{
  "n_layer": 8,
  "n_kv_head": 1,
  "norm_place": "pre",
  "qk_norm": false,
  "parallel_block": false,
  "init": "orth",
  "init_std_up": 0.0605,
  "optimizer": "muon_variant",
  "lr_mult_down": 3.0,
  "grad_clip": 2.0,
  "schedule": "wsd",
  "decay_fraction": 0.619,
  "batch_tokens": 16384
}
Each number is 500 + 25 x the weight over its row's rms, rounded and kept within 0 to 999. Layers, rows and columns count from 0. Numbers have three digits each. The size before them is the row's rms in percent of the matrix's.

# v: layer 5 attention value, 32x96, rms 0.18, rows 28-31, columns 0-47
# o: layer 5 attention output (transposed), 96x96, rms 0.165, rows 28-31,60-63,92-95, columns 0-47
# gate: layer 5 MLP gate, 192x96, rms 0.181, rows 0-80, columns 0-47
# up: layer 5 MLP up, 192x96, rms 0.18, rows 0-79, columns 0-47
# down: layer 5 MLP down (transposed), 192x96, rms 0.51, rows 0-79, columns 0-47
v28 095:482506501514503471478513505430520507487507542498512481451508504421534528523473525505492509498481496503494482495477521452538512493483473472497520
o28 097:535513519489482531471502520538491523490512468501495520506481529483481520517564469448531506503476466472513531495512502523486486521505476499475535
o60 109:488437494500494516516500502473515486520561497504505496468492512467508482458529536521490529477543524530514508465479495506501488524519470471497487
o92 086:519547489522510485506458486490516506525494516468483526530509540504514493524475494467518551457504534477554498478474495504497504476500507529509573
v29 105:500491480483509495516465493508460508486519470491539500476534482525499513496526516503501550500439511539532504544471509484469516484445471505483508
o29 098:478493477496469498467507482516530500469483497476477492451496482533507506480489507532531472529546469485504481512520495519514479505472512489501517
o61 113:487491550502527472512467527478525511494480499477512511551533514498536479468538496491500499470461520517499512477560479493480505511498467528496489
o93 091:514505534523505510502492492523494568555519495547485497450495535477441499512468494528546474511499485469464491482486492502477495476516534503516486
v30 099:531495504492509487467453501527545483466495518484522523537536515484547500543508484494495499464491503530561525505497527513518478471509473506532490
o30 105:466528513507525508550497502454513508478502505527459553499525505497489493456460502494487486541487509526501481535530496502468483527486532487479520
o62 126:500465491488504534489404510488509485484520480480559548475470529507501488520529508525470495539497505518530501495509482496456546511522481550498485
o94 075:471494447400500495503529477513504455510494518481485495497490501476466485480470490479498517498469475489466525446512469505528507491502522495517492
v31 108:494472503539531530469476449516526528540488502519526495482535462506513506489515563492515488467483527515477491516470444514470484491513450485467510
o31 085:513484523492513477564488488487501521550496518559501508515487504518498524492544524464542522519513509528500467517521486494495532531523500475454494
o63 119:477525506511506550523482473492493514518529510512510490485521484500498482481519520495532504509499525482455545476477470500422503487526500514511530
o95 092:493520512498507480473535525519491495516514407533513466502516540493531498503525539494498462464501554516492504505504545502494463477486491498497513
gate0 092:516502477507484504496529492463485489482552443514527480502571511489467526447471502488510474541477527478504500475464489497493492527535526467504467
up0 098:495460537503477507477507491501512544481465485504519523521472493480491496531509533497561535498494494477490467501513554476487489551528503467489472
down0 100:458485513517502471496494510508490516432464520520524511504445509459492470540491510525514501535524501520514526513494463453519510532487514532520458
gate1 108:513486538477516497475456502513489472465524470496496499532481513489506499516469483518531477485463488519487500533479462518507554536528519499546503
up1 099:549479520471493491518493553523492495524498514528548485491503497489521492474544466502501488537476477497497496524548498505517501544500472500509527
down1 101:523507511533476444440484505465511455511532485466523494517501521489493499503513489484518486530513497507523472472483470516456502446505472514473539
gate2 106:523492485524470491556513469529516490528482478503501485459537524495475509458465504526459509508521500515465486481505521486523503496498523482501523
up2 099:533527501524536529480540487492496501529513544512474502540492516486493531503524560476501531472501472508510508459506449503532499502500523522498517
down2 099:482526512485480492501533501494509515448471486464494490456520514523483506470407464514493528496526489491510475539515509494452550490495499487512506
gate3 080:497519545475508498510512494500530497502467521475508501498499544540511497499508505547513507466584460517498528480546494495502489514500508499506465
up3 100:474497477491534470521522481502502490438453515507543500469537519484517486490543488510522503485498556452536492491488509501515479496526532521509562
down3 092:524509502480489519492464515511527513512452534490511536479469526547487481505562529512544527557518484516438521437503481463523485486508471491500532
gate4 108:522523439497497523518484533487501479501495476525517482490510436498483493514481528490503479466469476483491481471492480523464550476507469491539466
up4 101:473480499486491516520506512489528519501505527567486514494474497486505503528555543515491433494503509547541496482500519524468512491492527496513481
down4 101:507511501477495519509476467505515501481527483473509514480470540533500544472533505483475512496497535498510448514502504468539495483506490488474549
gate5 100:505506486529477483524526518486522499512483519505486540511489507561482535495476466530503492435462549490500488485495480450458481527485533501513509
up5 100:536505464457491511482523476446519510529476526515460517458507539512488485521489497487479458480493525512537480513474475438469498513510469472454516
down5 102:433497478472526493509487482514479514485491495555498454488474534536556506478503494505471541470509497451513512461478534524553501487540523510483496
gate6 100:473516484520503504494504548487454540470502513527521481520584521532511517507517519538493511477538538521505494508512467471474475507513485492535432
up6 095:474458468502483502514442483528479446492510490525511497493439503496491522492495492513520532491498531510513514513489549522520480462506483499508466
down6 099:530496521526521532508490510543493483506521479480491515481470478518469515501491487494470429519489543497473519508483525460494512461508473501536511
gate7 078:516477490470520507505520511503439504468465511538487521484510479499464494501561488498489520505544528487490483473509520460468477461493482496518524
up7 086:520510505484516515498507536500506491528515486485500516511474528522521493497435506516499466466483524489476520509499518480488482506491515524530520
down7 076:530472490460497496507508525454458491507511505465487537509487497570534496474597517490472523505533533501434494499480504493460493473516469493497522
gate8 096:472474534473548480478502493508493537544493509502497526518449496471521506504461482499481531446491491449463509459558470489502528483518504467513522
up8 101:486510553530506475493536504491491482459502471489491491499508489456482499526505540518477510505501505472543464491515512482469449507542512501508484
down8 103:466449492530494521562460525514467515467491544517506509500479465514510453518469501533486501494466481478522478498538515511491526473462509501508466
gate9 089:521478447498466546500465515527510484508494554508483472503504474466543468485481528525487535519499519480469482507493500493506506495478424496472473
up9 090:497490473517537491486509520492491515505522500532469538478515494523509476546486495506508519474518514543493514535479499516520484504524495516529505
down9 093:481502499463498506511509548445478476444491493476507507540508533497490508518473487453536547530532505505502505510513483538463506471501508523537547
gate10 112:492498513525510496512480464516523501444512432485494497487474504458481517534474500513524489489534476470469527474501486506524500481465464532513516
up10 105:495517462513482535494455475464510516486511510492503486511521502501506505445475489503518491470524495499552497482508524493543509501488507472540504
down10 109:483487520508515491521511481522504526464474539478466510527488502495491437490495539549473544511508494515509487510509519499449502535537517535476485
gate11 112:501534508486519482484503469498511490479533485472533460497501481521526505528546523543498453456499504532450551471510514486516479484520495507513443
up11 122:506523522487520498481520520481504458499510473514482466532502496572514531498604504498491443505532513488463534525473507488467499505538476469464458
down11 107:511496520521484513503513489510489501499493461491512507498511483516492469495685511519498492482523510501486483508457495493491505521514496479498494
gate12 105:523537502527511483487488536475526499497513506524521519523483504508482517516511457508453474501506511470509502495523543494481529500508480502533496
up12 098:455490506515494482498508473468515507445510519476513543541504513521488498471478537487537494534514523465509516507429467504538453492519485508456472
down12 090:531543509493470491445490505513491485499514477553514489538465506510491470509477481462447519515481485491509512516532533489463546485505526479518474
gate13 097:496501530456513493466477505508507467465449450514467517548561509494478501509495494472499474518515474509496501517481534504505474478480504460519475
up13 093:493456496497480513515454438467548496519524456487483509510498489495461504533460473533429510514496497475458510483503522485508445464515476509517476
down13 091:530494524489495518492546507503444467518480482487491520529480544476488468505566533506536474519489499512556467536526507458489490509509504489477516
gate14 104:474497492489503482484480532476543502486533546529498536507513493489536529501504499508500508506487487523507550520488504483510494510524524472505484
up14 101:555496551494507496491492500466538514511473508516503505516461520518476495503524535492480478505516479468480431501510491532533534512505517515525493
down14 100:501492492528512487509538483518525496565547483506479482479490482503493501488490457479529486512516539489476514514480531499504531515523477487474486
gate15 104:456510518486481462483516492506453511459486501526531522503500518482494475467500531512488497492520444480489548464526480496526540474476485515540497
up15 101:508522489446504503512542483487502510476514498546527482448555513515535500490511489477469477442503533496501543520502500512508489533552549489505502
down15 105:533500502509509473511536523487543459539537514473526488513509488465495472477528511497539502519497512491508478497522513499472470484526495451527556
gate16 093:513462526488514494506527523493546496511487470544488509485515480515479444539477493523508477474526505469492523482511469513527495516450522473485528
up16 104:491524465506489483458477504480483474466484449513518501490491560522516484450505533499544429518518500451492484512471501484506507476505490529530514
down16 103:519564458487526460497498477426502508494493477531509519503551515507483528475497499511555475521522477473440526534478513490491474501490561516533486
gate17 072:516480454488500485540492514490506512459492511462508536502460481539437500500519508519495500512498521439503548491441476501513460461515494459481496
up17 088:527541505482506507481512496512511499485485502505523482467535538517555522514503506480484487467534487446506524477535464487485472488450513492513482
down17 086:498524516491489473507480475477473474497479536495484492513515499530476497493537516526499515477499486476440535476489510517546516460478480512491589
gate18 100:498496536447484470514485504488510502534496517471505466504497529523466495508514506496552492473559491539475494498525489474508510477482528485517490
up18 109:483479480515512482502537493559490535505531492498507499494491508477498530482435495477456475517482502472506461533525486501485507555500459493540506
down18 093:468532461512496495517509507526504509530512527514521492495504533497492542489384491504453523515516508510520486535499555486486491475450492477482455
gate19 105:477452492524483511507496487509455523523537471473506516474510480547523511525474439513489477482528496501485536486552544460486475532466513507511507
up19 110:532487463518511506506438515474516508539518503541473484502501474493484500512464468502474492446501467517500499454493475469487524537517533509535521
down19 104:483484496450497536532452468509540474496504494505509496475552522510531517489482502467494466499498519490479529509474476479511502512443502510494537
gate20 109:482525485493498497536507470506495522515461476500490457515499556516489505521492530517496514477506524440509522480464507452532435469517496531487468
up20 101:538509486501502528477506504532527454509523489475462546493506501480485464452507513560508480465498498541528492524492519521493516529536477500507514
down20 104:530480507504513491456505488475498511519513489494490480435478465463526459506472496485450483487538504470535505519493524540495512495557492559477475
gate21 103:495574505518486452483509488503464512482520496486481497492531520508480466461496507545503533516476524506513479467507468485530558539515491489515507
up21 099:477531464516489517517529472469514481504478510488469463492515487509508483478473551520474504500480527506503513456504458527532508517525521452469487
down21 100:510506496558519489515543533503460491490511520547494466529497482478512487533526511503515532471500462502510473501461515477530523517487503492487481
gate22 113:533482488515521506500502500499549520536440497539508519478468521568500538497502503522497522534504455507507545462486491532520520522487516484527492
up22 110:501496516495484483533462488538483514491508495492515539507461523490549438562456468506515556554474498475464474485512508497486509476515513486490491
down22 108:466515559485517462523462503514505510498487499516494498494509471527478507493458450560542511529451476494520540445528499520525544519567483510540523
gate23 095:493517530482494485533465480477522502481527503521526508503525544522511491491513485515508509455455542588518456513487511514484489523496482546481456
up23 091:512468509540486479532508529458520515535487492470498487500472508503475489477467528504469505521488524511463488497522484526534479483509486525482474
down23 094:540494516501491517491456496493553461486495491526498493500493529497539535552514525484499491473476488495539494526514464536535535466494489520527490
gate24 107:538460439553477511514491465492475515525476522499524488484483478509519523493479515482481505551516476521505510516491504538483527511525450471504518
up24 099:546478451490472503548490492501544469532526550470493478534520487486543511514514514565492517514491488528554520494523503521514493491520520508449506
down24 103:504512532487483483474525498481491524532506488526491507501495510491503471547556538512456477473455477496523515518498513501471509532561509502478528
gate25 101:558482528499535485535545475497456501506515485509522500491460512511485533489503554528513481491479462500490498479493477540509471469488494448516547
up25 105:475516508482465499502487521557471526486464483487469516508467515514515567497504499527460510517541510490520533478472474516496536518504516490470487
down25 094:485510482499508491471527492502453525506474475514488502494459517493503530489467475492513463517507487541493491510485495476545537470497513495497481
gate26 096:499463513465495508542499475506503537564533499494514528550467480492470495508505491524515488486491531479491504490555482520461498462505454477483466
up26 092:509489504511462490490455491527525515457468539471520468505511510511503496481521521540484519551512476485503461493512495514525536501536492546509525
down26 089:506530499502490521503487485479499485477551457537535489458521532483511552494520463480469488512533435483507496482463530508512506478508530481455493
gate27 106:549507516483494506532536509486495503462477451500538463493502535489482501487500519494502487438494477504554480482536453472495520494468486508518544
up27 101:503486535463551526537526467463520490456483505528480541516505522486527535552508456519496479478450495517516499515532540502506518516470514473511478
down27 100:505528522513477498466482471493516511483515566521505488452562488526559493490531507477517533542447512511465530501471455475527487498523512498476464
gate28 106:489530489526519456502474485505491471486479480508485504463494424519521458505452524489547492536515524493484545534522487500489446503510487461488514
up28 105:536546537450491459506534534491460458544500509487523460477506506492506489533487545489526488476482514530491463488484486472506483530494509524484521
down28 103:528525516484566469500525527486552481500505455490539502500553525529459500515485502488479479508475501540516541508521485450494442478504522506501487
gate29 090:515489456499462451500545508487474512500522475435512478463530512491463434526496489519458523478492490492497492484532479496517539449523478504484509
up29 091:509488468486450506463493507530447493515537470463466465509516504510516472490469450475501501463507513496474490509466545463507526539491471496480545
down29 099:453499507487527498476516481492488482473528495454504545476475527483530542481499544524536438483497534502523502500523462485453472458519450508464486
gate30 094:447479494459547458506538512533514553543542525496518486477502543512502499488515522500501506514464510477518482538511508486464515517470468462513527
up30 096:504516508492514506477502503487492420505493497521481468474490492505486531499504519479513519497504554510532473501476478520501513536493535475475490
down30 102:497508505523501554475493480496506465491501539524497496531450525459538533511460483487492524489512528494529462504471498527477522501459521517520486
gate31 094:527483479495457467474516467487531518455496488500546545480509486522538525476516531528482499515516458458487521447540468474495488502542486500483483
up31 094:518561534484500482536460510485536498479487466503517513487542513495463501546497498491515498470525529506530521477500495475524489450482485499489509
down31 100:502481539511486479513504496491504501499468501537531463484510481504510491523428482522508484547470497486483511481463511506524521505554551521518499
gate32 108:504480487496522532521436510479528465523512499498503492530493494502524502548460528518502491503513501481516508482484522496526468490478502478493488
up32 105:467521512491485455551489531490497515508467511513466498468531479520442521450498523499509496522494518534530509509500517448493528482492556489479521
down32 104:465536498545497493530507497518508509492513488509476528471495496525507491487477525446521504577497494548498478503534527451463501504508523507436458
gate33 105:495503495517518529517515453479483480498462487526562543473480512508523512511474541500530480503487522498472477480528513504455496497529530508546549
up33 100:462494453497530472551508477507514483500502485510510538493523518525502506464471537469482481487564486511514508483509462455535459536450504520555495
down33 095:530476490519566516489547453495482477507499520535502505538490540501521470504490483473456446543477522469550511473500484476483507513500501466537504
gate34 115:505531472508488506530542500526519508487549527484498483489501530499514502461449488505466517504504476507484494498472499470487479483490515461451521
up34 103:519507523477551498511533448506440499486497522482464540505432534497505508498457549477507499509480518472464495501493503504488553520465463491479530
down34 102:561506526469526476529532472548507497476501463542518524513491507500488476482555529488529484510472484520491504500487529538528475503463498507502484
gate35 098:492499467498539509513469491499510481519512502591524479517548455519472506523496529501530487530468514507502479500490448499513502443490514486513474
up35 102:498523461508522468509505543492552520462421504517517505502484504495526456518484482492455520488506499517480502503538469483514546545544519491516492
down35 101:501511489509494498456494503501502533451526509551498491466488467492489462516470491478490520503537541483481550462495509497495493511559517474512426
gate36 080:445515529465513516502525507488447506506499521475522522490500498524459460494531510530502474473511485516494511517513460497511518515500507491568533
up36 090:554490499500491500481463534564486480496512512489511501455498525469522471475455491512512483475499492512467483520461473510507513486513509467475460
down36 089:539466499534509511515525521485517517468477529486501486475500502488514555520478503520485496509507544522548530499535470480511483502495457504492455
gate37 111:477483508498525464487528505506495471483500551546543521470524462533452518492547509483495545460510464478518510481478465491486497506522486496473516
up37 104:545510541504471486514501541511496489469500484524507526439474498558506542486500513511514519475503473502513529481505513490498465483514518500519496
down37 105:552473507491532479445503493480482525515465481491472498508505527518441519459533511512504465476517512478531531480503507483496462461487478518481513
gate38 098:493471542487490483485522467488542500512475539494506495513507483502513521505496521481487515504504479504549479506511511494459503460530499528538455
up38 098:501497476465470545487546519474532552497479503542484501517499478519532468540448502464513496446507530533498476503445459493495471489528500485475505
down38 100:496476514482501524473501492472457524541477508473542560496460510469524501524533500465487508517477450537472468558507528525460513493483497505509525
gate39 100:525523511542523529496591531499506478493466493474516525506518499505537523431530509521502475509490537497485541486515463535486498480473490499541503
up39 100:510502524518501503472509465472502480494494517525492488501517502490517482496518511519505468528553499487497495529509530507431495474483481494530494
down39 083:520501485490501511507502543494514508477521486481490516506522521489462478536599500503471521476517508514505470478478546477498506500484486524472518
gate40 091:496482529495495478523487458488526544528481541500545499549510522504498537501506447485493530451519474498475515492536475515528505507540494467526506
up40 097:464519514471472498494488472509502454536470515447474562488509511506538485521466519519452519473503543515486527496528501520489550524505515533508493
down40 097:480508526517479487441460483511462510498532480562512509478479480466517503494488512444527524520456480533512473519506513507493539488506495499516515
gate41 118:535457531498517519489485508511461509505489480563537519458511480551534502544467477533508508529489508477495533440526507490506459490537501437497464
up41 100:518580486534509496486518466508505526503484527507499519491499544502468506507539533490519488543483493465497527456504466541493528488482504504515491
down41 103:521529472514491480481507471525488464469501496509468520490497484481479517513440517503494519480516525485491524498441467511539506484537519467516497
gate42 109:471541513453462514470537514526486499518486499492527511519508484493481516506517491510522549451490473549516489437505522484484504511494491498531470
up42 102:470501496536501504497562524503561486495511474522465515542507516487464517501498561476495519444507546533484519516460457532488485519540503471488530
down42 100:533511516511495519505489482491466459513517500455487504522524482467530485525494491542531496500547517486503514533506517449463464483455502441434496
gate43 108:459510464455502468448512501481506490509481475497508492464507504461491508490481507476494472497460500475499493478478466529531487491490502554545509
up43 097:503484502475470462526526477530502515506516543543470500492494484538452477493534552506461515488478500479465505543493509493462481477478509495487481
down43 098:478524493495494465494506502477486503487475508520549541497517501515512492532462493506552527530509503505550488513490506534501494516497461497468475
gate44 091:526525481509520488501489517482549484499484533469524522495524499511484509508456499480526492518517464478556493482490514490497526480516552480519487
up44 097:458507527503498498543501483501474462530485482514456473462489497476467534480495523504488529489463505537506477549541499524513482493507513507498465
down44 100:459522490458514514524481493498461493557483529493511492548535505532501499506509497503462481478507487471482476538508466522493501484418475560503527
gate45 101:507531527486491448488519480498480491485486500524511502533463461444501529460504521539514480480479519513526504504513503533487485512449455488499501
up45 094:550475473495542478535514488508506513478483557483507490489494490508482502483478510474480501507525496471499494520481459547505495507492519495510563
down45 091:504568535524494485459478535480509481543505496514512521518542473487533468498467546446486476529478515508495488540504494513501496500479499452534529
gate46 103:523472504534535472527504486513493497511515527490517479468471514450476522462523535520491539484512487485484525494491500493526526474488447452518496
up46 095:540489491513550541491489484495543549457494490547495488464506480511501498497463503471507488515513468517472458508477489542504488497540501473454463
down46 097:524463555504506523485509473469478440498472535533495517479501473482505501489507493522508473489492487518518492531498431535501462513487461465473475
gate47 085:482510502459517464483485506546537495451476514500510479470529485485444481487502486512520475516502548511505535509486454480448502532532453491523469
up47 087:427541480541520539544496509485502487520517548509483510487509488499517486500497505496505475502500460473494462478474498506515494537490515508494492
down47 088:461549510502502490453521500492517486482478494492503531510497488522461493528412465456528508483474472497492490519554506460551519512470511515459555
gate48 103:468519513458515480532486477514484513499514503507499521526491482466529492521509483507532519499469499486449490470527486479451504505445512472534510
up48 103:507501479517532507496507507483498526458487517488496459461492430511469493526501484525507511472527478539518485481506490493509480486511497541526476
down48 105:506495495476463477505486525534510494476503510533471538514499519498503464499501493522471516497480469473514469517503445521483429486496468534530509
gate49 105:476481474510521468474469521473513501484561506534506500481480478471523483529465564504546510489522498446476532484483483502497464465528485512526481
up49 101:527524492529521494537484532508502519519477479523495521518501484477516450514515501523517476495499462543498458512468464471445536489468507542512493
down49 102:497518512508477518479491461492509499481478466501494505466487474558532502519494486543508471446524501516525510521513470516486485504519562461515481
gate50 101:555469514513464477513489454509519496502526462509573503482505463490533539496474498480534520489539512478505480487504475456502521499506491527492514
up50 096:515491526542448479550485505507550476482506532514489515538493513488509513508518482480483523543522507465460506525455520501556479492480477527508528
down50 096:429513470486493484527470525517496534554502510504495470516466506535572502471548499500460512508465471547514455483520488492514485436506489472499510
gate51 096:540538473500466496483521494492500498507525490541496498491545447521524479502496462525492472519505469471517520522463469504479475527498467493488485
up51 092:503503467483488503495460523520517490483525547482504459535527464479461503513517493519515515464500460504494509548566513505494467475477487486512477
down51 095:479489478492515511536495518465493521518480443495514488536480513463497469518497489531505477461524478482497532491543558503558478495486488507494475
gate52 108:495519519513476492509476451547490485490524511518517527461516514523508463523464490524455520513488502539488515514481483514525464478509493488524489
up52 102:478509463476481480501469489481518561479539486502494509470502517482554522512504483509498532469504479501524492517496507463513489451565483483510500
down52 105:487491503495491474518503476470532463471508535487507516502518495487502474492451455525491521499520486511511523478507486534501488473496495516498458
gate53 094:507473452528494468499518451514463494523511503513500498464484528504500517496519523493443419497529494479524504494488483509424485474488500482523493
up53 096:496519495512477472497507510534522507512539512533481507499494447529444483484446510526525520501502498503496454525499488468514486532497503518502524
down53 098:487505483486477528455480491480490485513506472512513502508515534476469463502472499483473477523527480526558478483475491498504468476477525539509558
gate54 101:518507546503486477490511429470517482515523492452556506480503526474510524486487477505500462521508496534509485435521503468495514507490510508493525
up54 111:502521497513491517514495493500522492505505489475508513573545551490508479475552479522502513477523535509497516493540483483532524525457475538470497
down54 102:465527520485494507493510497495529517475500510484456498494499461491508516470555510484487484463510487492498482445466470468505491497525467547499487
gate55 064:506489470460512461478478457488492482492516498557553492532472504538527489535498486558500508480513502497523503470486429466510443513476510470525553
up55 115:499502495506478498486455545521518490504472521490480505500464514499500454489475499477474496491510462498558447530520489501551496538484507516501513
down55 116:546504493502498525492463508536479508505500500480425525505449485476458479473563481470480523517512491498528461550504526531525512542511506521486541
gate56 105:478533502511539519523479489511495493499541527561548530495479499491471501452473466500462494450516526496503479476520468545501476493515482498486536
up56 100:462511505508465494488476540524509509491494476525472468502503488484497483514516484521523510509480539520513503528502562473552538524513518504483481
down56 101:534510475504499523498510537492496500467488497476516493510506452458495496480512506508462510532510556476471464518495504535504503503478479503525445
gate57 092:486500511474467530474486502496522479530522483519500484505482463534501525520455522492496517549482496487531455502529516539493500467496516489528474
up57 097:464537496533495552481507435501520457521484515507506504514477489490528494483437496489453503517441480493493497500457489496552520495494512494502508
down57 097:477516494507467509504488514521523517486475532494492521526475502536509448517474495535548559491519489514505490512511506475468527491544482477494556
gate58 094:509504548516499466467527509511505477549488488490505507506492580496521495509521467499544492504536466473460493458467530529459525499498481518517534
up58 102:479479480508509498500497526473532495524465472516474458548485491454524536481473500465504498517539506502485490469461526522473547521500500516501531
down58 102:526525526469502490472495480488445473523462476451524517471499499542474537521491471468485509521521541504470539474517480469535471502482501509481535
gate59 103:519498481530525530524515489527514488473494454515470457500471534476489471493475520516503502471498469531496497436482485485567539521506480480529515
up59 109:505447528508513454471471500532534485531509512497527544482505476508470498431523472469488515485526501515490508511515481526437538492478513492498498
down59 100:529482470506503451455479528510505512477529527483482487457532513530509526429490505452551491480472469493513504518534482504484462468516488506469458
gate60 099:530497479494513491456494476522507540527522466538469501528465539484530529476464493517497479493532508483507517479502483487499457475492492479497518
up60 099:529480503520487541523460466480528513514531511532477502527476489493537476480509481506463470497502512445477515488486471516536543503536503537516529
down60 101:475431521514470497533515527514498531520497517524466496512442454496471447451522524504521476475500457461473489512537499482525517504514490494507504
gate61 103:476507549489497528447529472497512539522503467491520494505448539481483505491497515493522491505498508481470546485524453474484489497508496470482525
up61 104:530529483484514438480481492505497520478488503477465489531451462511511471477468490517497484504500499472476477506479505503545433527531507433470479
down61 101:481453475498493458503492525487499575463472535518495502525448503492501475451515471530494486510485485492483529507506536534555498534533483526503464
gate62 100:510494500516503472535456480495478510530429438523521478505462514520478496512475501500490533526478503527512490480495523470486504525475540435494536
up62 108:459518511531501500539477471488476439505456484531461452488504540477482488451479490514461516454489513505503486462530511499546464480483508501514468
down62 112:493513541508496528529493503533495476479470482471520447459481497527470507505473523461503483521517476487517508495527471458517511505433489516515544
gate63 096:490494511488522525493520511465515488502478530494454484500478501530497514532493505531527528475487496490476524484453520494500494496564512510512479
up63 100:490498506552499479501535533508491509501507512507509522527505496509496493546519495518501470508521514529554470502518463504505521511495465494513477
down63 100:542481477493477540463480485492487477556503492523512508474504525495466493474497461498442481525493485527478475523516473490461492552521507532524508
gate64 098:480467540474502530522496536509516536507503508503484485451562525511451519503519510464470497477473481517506483510499477496517469502459475519477511
up64 096:466443505482486494493518497488506477513548528434506509510457492499497468473476490508498494465509493509485509528513477553496479530471531468518524
down64 093:505554507511494538468486530520474523485474443541497519522505526476477434479518518466529484534515496482470491521488521425489496502522526485490515
gate65 112:492482498503483470499484438483482495488509535470451455525506544527468471482497480517529476491531522530485490520477530467460513500480489526533562
up65 105:484447449501513457508502497524473537531461496485448505535499482543502499466513482517495541530490495476519523502501517510489478510495529521506483
down65 104:520525482494459504472545520478521466528531477519496510488499526502479495530525494500512494477497506563517484494497513485452476500484536461502489
gate66 091:471509526515511487537514463516500472495527519499491480505546522483505480493508508487519443483545470480462544501520512540484516500476472552494492
up66 088:475514534482525486521525505470513504533451526513546546468508458496510462516470457487459483549485518526516484522491500445496560511514470475507474
down66 090:504555500485520487495447502481500467498505526453482503525492504523498508493503455510508507502514456496470503538499500504498488462459491520486554
gate67 103:507450484522489456463539496494505516500449462479521493496498483498501473460475487485497481489510493536486570463521503526506525514522502534482467
up67 103:500488431507521505508539449507535493537490549472501503525524535471546517509511496491479525496467524536533491533510477507447507507485518485494507
down67 102:513480492524493479514479465512458575504515498452476509492470458507498504448468489479488502509496497498470480485514506484465474499519512516497537
gate68 110:498490510488467444548510522508458463550500502525534480507528478478519490506487509520483504490455467526477497501480478470472506538472456509493488
up68 102:508512485480489515526507502538517485528503490481557506471502537492468470516470497491514506534523507517489471516549511498475497531498515479508469
down68 102:462498483457488507498470491472482517551493523513462472531543518490488485419511501500470478516544492480502475493481536499548508486455520499497491
gate69 098:461514512498486467517501476468511508503511458544495473501518499533569503437493457492511484533527453475512510481485493488505482503513507524522474
up69 101:505466510490521508502531529501537500559515489526523467503508465472524496508483489491501455498516463504492482505549477490464463536525482494454508
down69 096:508540542469507444487512494478508461483481534524534517524518490513513471498498487516528542536474484478504488507508544483535510484536504498495500
gate70 101:490477506494496488492511461482511514525525467518468509482520539509442522500446505516464455499474526504512511477500519535498495490446461490489471
up70 109:527499519482516452524499502517502439496506536501564524498503497464477480519522489549508548467545508489497512514483477492455481501534479515492507
down70 112:512517534529539467545510500470510469510520476543522486502542495474492495477476486543484528467500503507453476536526470482525454512485513493522540
gate71 098:503509490535538477537531484520509547519510492535542499532457534453530491503532477533504463465504481499457475484499500506498526556475473486513519
up71 102:460486530470432526513490532520487457484545494471491502477514490515508554502470519528462499465519539484516509487493495511520485479518511464523518
down71 093:539490529516496494480494482471526490486578523512450486517565515475560539516468497491505510473511468470504499507471513521524490452503494494498493
gate72 110:519486475516491480529492482469502490479513499480490474440535435541508459535455531480528522466475499457509517466517482476510465452517493509484537
up72 104:530533529503448534435466523500462529483546509507494507522507496499522557492512517471479523461462506526483511495513495489474487514479458514547500
down72 106:472495529474489485476492473495487532516485508513503471478521515567533503544443536514484486550475466517524533474512484491502493520470517518481495
gate73 080:510497505535523519521505485481530518457510529514502496531522519514463496483510459502462480468497531512523483462472527506488487501500473495508486
up73 093:488475503460478527526468483489449553506502491460491527475475496486487528481482527505487522491503479501463497470480522496464503496488524526532517
down73 092:505499508482542513504520534498517475452516560497481494495525482523510514513476479478498509510475519537546492559490454507521458488484526528477530
gate74 104:502504470534480497514470454518545509492546479516521468457535480530532492527485493539507498504489500493507497502477485493539524437554506482490510
up74 104:461482517491514525515545504513516477486503499545502529524521491491486488506490496533499501493477510532503505492460533500518506500505514500463492
down74 098:507523507506498435526489519498503534482502491497517508510510523535520493442422518562477510534535491508524473514491515520506462471494501488531511
gate75 072:489505473471477458510492520512536491519541496442494515483526535523479500526498487500535485476480510519497497510498512511492561507482463461467479
up75 094:506469494493516491517536532510485486561470512514479488482476500531506532493525513504512485479520513472531481496518503464531539504532522532543507
down75 091:478492497516491497486521455485510484518510512464453498475525475459494510492426484529465462498475500518556528550479494538508526489516497487507483
gate76 112:495452517535500504484500518532511496522475484542560476511508504486500540478482500520481486513536500477483540506469508456546528506528514519534540
up76 099:535467491505512524508494498466489504477559539576477486497474487489489530477533481518524513519490488504473537511485508496502491483479499492473513
down76 104:495485511490462495482489489539454478467500524522497511482516464532520524546500494555480508456523514570522518511503521473532434537514533485524480
gate77 105:492501464508448468496534479490514490489477480542517524496436515479538502489549533499491509492500457495492505476498500442538501451527488489517519
up77 107:525526476551468472528525514496524512507490471512452521492487498488500494534476529482496478453538476523482465470530524479460500484508525474518514
down77 099:493480497464488560526498485494488471552551470525572497485506487521524458506546453526513473523463484518485486507482507494478518487513517491502484
gate78 106:535496530480466501495504494446494457518494431494494477525509502476477475503497513498468474469465472480507500497441482507486501500484501496493501
up78 097:483511502505516494509518483495503461492480500494515486499530481502461524444516507532550533507519518543494507511462532525541525544441495508484572
down78 093:501500507494459536501491495520482502532526485481476518526514507493521540467524472482455490537496458521535493515486567561552477512477495490510517
gate79 098:527481521445494510486522483472475501477547506507524522485472524521497494469535521477510481479473491506498482461555480460506492447548511510543486
up79 095:497520504498439487529501523510541538545535495482464516493521471489506512469505493510490516466506495484494478532504515519527465518495491521434492
down79 102:498485505515507498460538503520473466501471447506502501501485455525474481490507502492502474499443523532505524526482462484482504482476456503513509
gate80 102:493494495501534511488496515474541543498526462521516555495514531503486465490456498509543488447461504500508558518504505506462499481529428503504500